{"d_mlp": 1280, "vocab_size": 16384, "norm_eps": 1e-06, "qk_norm": false, "init_std_qkv": 0.0171, "weight_decay": 0.19, "warmup_steps": 319, "schedule": "wsd", "decay_shape": "linear", "dataset": "wikipedia_en"}
Each number is 50 + 15 x the weight over its row's rms, rounded and kept within 0 to 99. Layers, rows and columns count from 0. The size before them is the row's rms in percent of the matrix's.

# layer 6 attention query, 320x320, rms 0.0539, rows 319, columns 160-319
096:52 55 48 57 50 41 43 36 43 32 54 53 44 50 24 58 55 49 56 65 39 46 54 68 38 53 53 32 63 53 64 44 68 50 60 89 49 46 43 58 33 29 25 61 34 77 70 34 54 57 35 44 46 39 53 48 71 36 83 44 74 54 57 61 61 54 52 34 39 41 54 59 50 93 65 61 51 25 58 53 30 52 57 60 41 56 83 71 58 45 64 52 24 10 20 62 38 44 57 17 75 57 43 50 75 53 52 56 58 54 92 65 68 46 59 31 47 43 70 59 58 57 37 63 52 54 35 64 74 68 23 39 48 66 74 38 41 35 71 55 50 83 24 70 60 38 41 77 87 48 56 49 53 58 61 47 44 45 42 49
# layer 6 attention key, 320x320, rms 0.051, rows 319, columns 160-319
098:70 53 42 30 35 49 46 43 63 44 26 44 36 36 46 52 66 50 74 54 35 48 83 57 51 46 59 28 68 44 66 51 72 53 64 79 53 29 39 62 44 55 21 45 45 67 79 22 77 64 44 54 51 28 47 45 55 43 66 22 76 49 53 70 35 54 57 48 48 38 34 40 52 56 47 61 60 57 26 48 27 44 70 67 35 67 62 49 63 43 72 60 43 23 42 60 54 45 65 21 79 75 36 64 57 69 47 49 46 60 79 43 58 46 66 40 70 38 71 59 63 52 54 38 62 48 52 63 55 61 30 42 71 50 54 41 45 44 62 54 73 69 34 57 60 41 54 57 69 52 64 55 42 54 58 00 35 54 38 63
# layer 6 attention value, 320x320, rms 0.0471, rows 256-264, columns 160-319
081:59 48 46 53 74 41 74 58 69 53 29 62 57 33 75 56 49 55 72 59 47 54 33 51 71 80 56 30 28 61 51 70 54 34 00 28 61 94 10 47 48 67 41 46 47 40 46 56 33 47 62 52 44 31 38 59 19 49 25 65 34 68 45 48 68 61 53 41 26 91 77 56 63 38 49 25 62 59 35 52 56 55 61 31 72 39 48 68 62 42 51 60 33 55 55 65 38 74 34 58 48 62 66 54 35 47 72 40 44 55 32 22 64 40 58 61 28 67 59 35 69 57 29 32 63 60 63 58 43 52 51 55 51 49 66 50 47 51 42 50 32 68 49 57 58 26 55 44 60 59 42 51 77 36 48 44 68 45 15 33
076:55 69 05 54 37 62 35 55 44 40 49 42 46 62 30 53 69 53 61 22 44 65 62 41 63 50 34 85 46 40 39 70 52 45 66 46 59 60 54 47 42 52 51 53 56 40 70 20 49 33 69 54 51 37 54 45 39 49 24 52 74 58 62 24 26 29 47 26 58 52 52 72 39 39 46 62 59 48 53 75 45 68 76 27 34 55 33 49 45 45 31 53 28 56 46 70 27 56 34 62 89 33 48 35 68 99 50 61 93 56 50 55 54 60 53 53 62 60 55 52 33 37 35 68 81 43 31 41 52 56 45 47 76 43 47 46 60 53 60 19 40 78 44 74 26 62 47 61 24 74 58 45 34 38 47 00 72 58 47 70
074:39 60 28 43 37 45 52 46 02 16 51 72 63 47 48 60 46 50 38 67 38 60 62 33 47 51 34 50 49 54 52 72 38 57 65 51 37 50 65 01 43 63 71 71 53 68 65 66 40 28 63 35 41 76 58 77 51 63 46 51 42 25 31 66 38 80 47 66 32 28 30 52 55 41 62 69 45 38 41 54 46 46 17 67 48 72 38 65 72 35 51 43 38 71 49 32 32 75 68 58 32 41 64 63 44 23 23 32 45 49 37 40 63 84 53 49 40 72 53 30 43 59 55 49 73 55 55 38 44 43 63 59 53 56 56 37 41 41 60 60 41 51 29 48 15 46 07 51 54 56 75 41 41 39 51 85 30 39 22 41
083:50 46 82 35 49 65 42 69 53 60 54 54 35 60 40 64 65 64 49 46 32 14 63 65 52 81 54 60 54 41 66 44 60 57 27 62 46 38 59 73 59 49 47 63 66 45 28 69 51 60 21 57 40 45 62 46 45 40 34 51 36 49 43 44 86 42 45 28 35 44 65 56 35 37 43 53 69 60 53 58 28 42 50 65 74 49 49 33 53 72 51 68 30 47 65 64 80 61 41 13 70 49 35 60 49 56 67 40 42 54 43 44 71 38 47 50 47 41 51 41 37 55 61 36 62 90 57 38 87 26 48 48 48 55 39 39 59 51 64 48 54 53 47 58 41 57 62 52 44 60 41 64 53 73 63 39 62 55 61 51
087:59 48 54 69 70 47 62 54 40 64 51 56 28 10 46 70 50 53 20 49 22 46 47 70 61 57 43 26 64 52 54 65 43 39 27 48 35 46 25 49 29 48 67 63 49 52 67 30 32 74 69 50 67 59 33 44 44 28 41 49 55 70 76 57 72 44 41 68 51 55 28 56 28 61 39 35 48 34 55 33 48 38 38 55 56 51 29 83 52 51 65 51 66 29 56 32 57 50 51 78 62 55 56 58 48 62 76 64 36 42 73 53 10 59 52 48 57 38 39 29 31 54 52 51 38 49 48 48 26 76 38 35 47 59 57 57 85 64 39 78 49 33 55 25 37 50 13 35 54 59 59 45 60 33 40 43 35 67 82 61
091:55 62 82 42 66 48 62 24 54 34 30 52 43 56 48 33 57 49 40 58 45 54 62 56 62 39 69 36 46 70 85 51 29 31 51 67 49 61 54 46 63 51 63 44 23 44 41 46 51 41 32 47 40 83 49 55 36 73 47 56 42 58 47 64 79 62 52 59 32 58 66 42 64 48 72 60 38 38 60 38 13 67 39 73 50 28 33 41 70 47 71 49 40 38 61 50 43 39 49 60 56 57 33 46 58 64 51 47 20 23 37 69 64 36 45 77 58 59 47 57 45 57 54 25 58 76 45 32 53 39 51 29 75 55 49 47 69 41 49 42 48 56 38 61 36 39 84 65 48 64 30 50 50 30 62 47 56 38 59 91
074:14 31 51 45 54 71 62 48 63 54 68 47 42 25 52 45 63 60 43 50 48 56 45 54 53 57 48 48 46 56 50 46 50 31 42 66 53 45 67 60 79 61 54 64 42 34 38 65 72 46 53 46 38 27 70 59 47 23 38 75 40 65 21 38 69 62 45 75 42 54 37 69 66 69 64 52 40 68 57 56 64 46 49 52 57 34 51 67 70 54 32 65 51 42 47 47 56 57 48 59 41 26 34 51 30 35 35 42 42 76 40 80 40 58 38 18 44 64 58 40 66 49 60 71 48 21 37 47 49 27 60 60 33 32 82 73 76 43 41 72 52 67 32 48 62 19 55 28 27 31 31 78 20 34 35 54 33 41 42 48
089:26 37 40 93 54 48 23 59 20 28 54 46 38 72 70 58 51 62 49 49 68 36 60 46 41 43 19 76 41 26 62 59 51 29 40 55 59 52 14 71 46 78 65 39 32 43 77 38 44 21 47 36 57 54 16 64 51 54 29 41 47 50 37 50 49 63 52 34 50 59 65 80 38 48 77 66 52 25 45 69 58 45 72 48 34 63 50 63 52 45 58 33 72 76 47 59 39 61 51 62 50 52 85 28 38 45 44 63 41 58 26 18 37 41 55 67 37 49 52 63 52 43 66 46 66 46 47 54 59 67 61 41 79 76 69 41 50 40 54 46 54 32 55 54 47 51 42 22 47 66 80 77 34 35 63 50 44 30 45 35
080:45 68 50 28 62 29 37 60 16 37 51 49 84 35 50 50 41 61 63 40 60 57 53 30 42 38 56 80 53 37 59 43 60 47 54 27 36 61 39 44 37 50 50 47 27 55 64 62 62 34 57 56 27 46 43 57 70 85 61 33 54 39 26 94 26 37 40 77 64 58 59 51 68 54 46 64 66 56 49 51 26 27 63 66 22 70 61 44 42 25 60 42 70 49 53 43 59 36 26 59 52 64 38 53 27 57 68 63 38 62 50 66 57 41 40 55 55 19 34 66 74 20 70 19 43 50 70 52 59 37 55 50 63 30 46 44 50 23 35 47 50 36 65 64 44 62 56 72 57 58 46 48 51 65 60 40 23 39 84 61
# layer 6 attention output (transposed), 320x320, rms 0.0485, rows 256-264, columns 160-319
081:49 51 54 38 37 45 00 48 36 61 66 51 37 66 34 73 61 45 32 46 49 76 60 45 32 23 32 69 71 62 61 26 25 43 83 60 37 33 91 52 47 37 70 50 57 71 38 22 75 54 49 48 56 82 62 46 71 56 47 21 60 20 58 48 32 45 49 41 64 28 19 61 47 68 53 60 40 40 41 46 47 41 26 51 39 36 48 29 39 62 49 39 68 57 37 22 58 54 65 57 66 64 52 55 62 52 21 44 56 41 83 58 27 55 45 46 62 24 34 42 62 35 48 70 34 38 56 45 55 59 43 54 55 45 19 27 38 50 57 56 43 38 43 48 54 61 36 43 53 12 53 57 30 72 68 91 16 60 70 52
083:47 57 62 62 56 43 59 59 47 52 42 55 65 53 53 49 47 62 46 71 55 44 38 56 42 57 71 23 43 50 69 23 59 69 54 49 41 43 45 54 49 45 46 46 55 50 33 52 50 65 47 44 41 65 47 61 50 46 63 46 35 48 41 67 55 56 42 49 52 63 40 46 53 46 49 46 43 42 38 39 48 57 51 59 63 49 64 47 49 41 62 48 56 45 55 41 51 48 48 44 15 59 42 52 35 00 49 52 40 50 56 54 58 48 61 53 48 50 51 53 54 45 60 45 31 52 49 59 63 57 37 44 37 52 49 50 26 42 45 53 50 50 57 48 58 42 49 34 65 53 42 54 52 54 58 99 40 50 61 61
076:57 56 63 61 42 56 52 53 74 50 52 46 39 55 26 45 47 44 54 37 51 21 53 63 43 66 57 68 52 44 44 47 46 52 38 49 64 54 48 60 60 48 52 42 53 46 56 56 46 69 42 65 47 36 49 40 46 49 63 58 42 63 58 54 31 49 55 35 50 49 47 55 60 52 40 47 50 65 68 56 41 59 65 42 53 33 57 37 32 52 48 52 54 41 58 50 46 21 46 33 75 63 38 57 53 99 67 44 37 51 52 52 40 25 48 61 63 32 47 54 52 55 49 42 51 53 50 62 44 49 46 52 58 42 54 58 69 58 31 37 43 44 46 53 77 45 79 55 56 46 48 45 53 53 46 00 64 61 65 45
081:27 70 26 68 54 44 60 41 69 35 49 44 54 36 54 39 48 41 52 57 80 66 26 45 53 35 62 33 68 52 32 50 50 69 70 36 64 59 61 31 34 62 45 50 21 43 64 17 51 21 74 55 51 73 60 63 53 61 60 51 64 60 50 25 23 54 50 79 59 52 28 46 71 55 67 37 33 38 47 53 71 56 53 33 40 51 55 43 41 29 65 29 64 61 35 55 14 57 63 77 28 40 62 31 42 07 41 80 62 32 29 54 50 61 46 26 47 70 58 52 40 40 57 65 43 17 49 51 25 60 47 49 40 41 59 59 42 57 39 41 50 47 50 38 36 47 51 58 49 36 44 50 43 33 46 99 52 53 42 62
082:67 54 52 32 54 63 36 60 63 50 53 41 60 76 49 41 56 47 85 39 61 66 52 27 34 43 55 63 38 64 51 50 53 54 64 44 71 48 73 53 76 58 24 34 49 57 56 72 64 40 35 44 48 41 65 61 64 68 65 54 56 37 34 56 43 51 48 34 48 48 67 43 70 38 69 53 57 77 41 45 56 53 67 47 42 51 52 51 47 55 32 50 32 83 40 57 51 47 49 35 26 55 36 58 48 12 45 46 55 49 46 30 60 40 47 47 52 48 62 51 79 39 35 54 62 53 50 42 48 38 63 59 50 52 31 40 34 33 56 15 51 60 50 58 63 64 81 53 60 46 57 65 49 54 60 95 56 57 29 33
091:31 32 22 63 27 62 32 64 49 52 63 28 56 51 53 54 48 29 45 52 45 39 37 46 52 57 32 67 56 49 18 41 59 94 51 39 61 50 38 69 40 55 39 43 71 56 73 42 65 67 39 52 81 39 61 52 56 42 58 45 42 48 46 10 35 29 50 41 63 51 43 55 40 44 18 53 52 75 50 55 77 48 62 34 59 65 70 46 22 43 22 62 82 48 33 52 52 63 46 40 41 47 74 47 57 18 33 50 81 75 65 55 59 70 49 35 40 41 54 39 58 44 40 64 42 40 55 56 45 53 61 57 20 37 45 55 42 52 48 77 56 40 59 56 52 55 25 50 61 31 43 54 62 60 45 88 48 59 51 35
073:85 55 54 77 49 33 38 46 37 44 28 59 57 64 48 53 36 36 47 37 44 32 49 43 35 40 65 51 54 33 38 62 49 77 43 63 37 59 28 62 38 43 48 27 43 43 52 45 24 56 55 44 25 68 29 54 60 83 45 34 74 45 53 61 41 44 62 27 62 31 54 42 31 48 48 49 57 40 49 33 48 35 86 42 34 65 41 30 35 48 64 34 45 56 47 51 43 59 28 32 60 58 70 48 55 79 71 43 60 33 69 25 49 45 50 54 48 36 39 59 41 41 54 61 37 62 48 51 35 60 45 33 50 59 20 38 47 51 66 30 59 20 67 49 33 55 77 66 58 57 55 34 80 59 56 04 68 56 50 40
089:79 60 50 24 54 35 50 56 78 43 60 57 68 34 36 41 63 56 48 48 48 53 52 50 63 69 72 16 60 63 55 22 39 71 87 46 39 53 88 29 39 10 21 48 67 47 27 47 50 84 42 52 33 58 88 37 51 71 64 67 54 40 70 47 42 31 83 54 48 42 34 43 56 45 35 52 44 74 41 15 40 56 12 60 69 41 58 50 49 51 46 50 23 34 76 50 59 24 32 34 54 39 15 52 69 66 54 23 56 54 61 71 67 53 57 44 56 54 32 38 65 48 44 49 21 48 57 69 43 49 39 53 28 11 31 33 31 72 48 51 46 62 46 54 46 45 48 61 51 50 54 31 74 38 38 43 44 58 58 62
078:51 34 56 63 51 88 82 46 56 65 52 48 32 52 44 48 70 27 40 41 53 52 49 77 74 56 51 17 31 58 43 39 44 67 51 44 47 54 44 22 45 35 43 49 69 37 45 62 29 57 48 50 80 43 40 32 23 24 47 55 33 60 59 37 69 55 58 15 47 60 61 48 38 41 49 31 41 63 45 52 71 71 42 58 52 37 54 61 53 59 26 69 51 49 52 60 49 40 69 54 36 50 58 37 67 26 39 35 64 25 39 55 44 52 37 58 22 57 42 63 29 61 45 62 75 59 37 41 37 61 40 50 18 71 55 67 52 79 53 48 51 60 44 39 52 48 36 35 47 42 68 56 58 35 33 99 91 49 23 46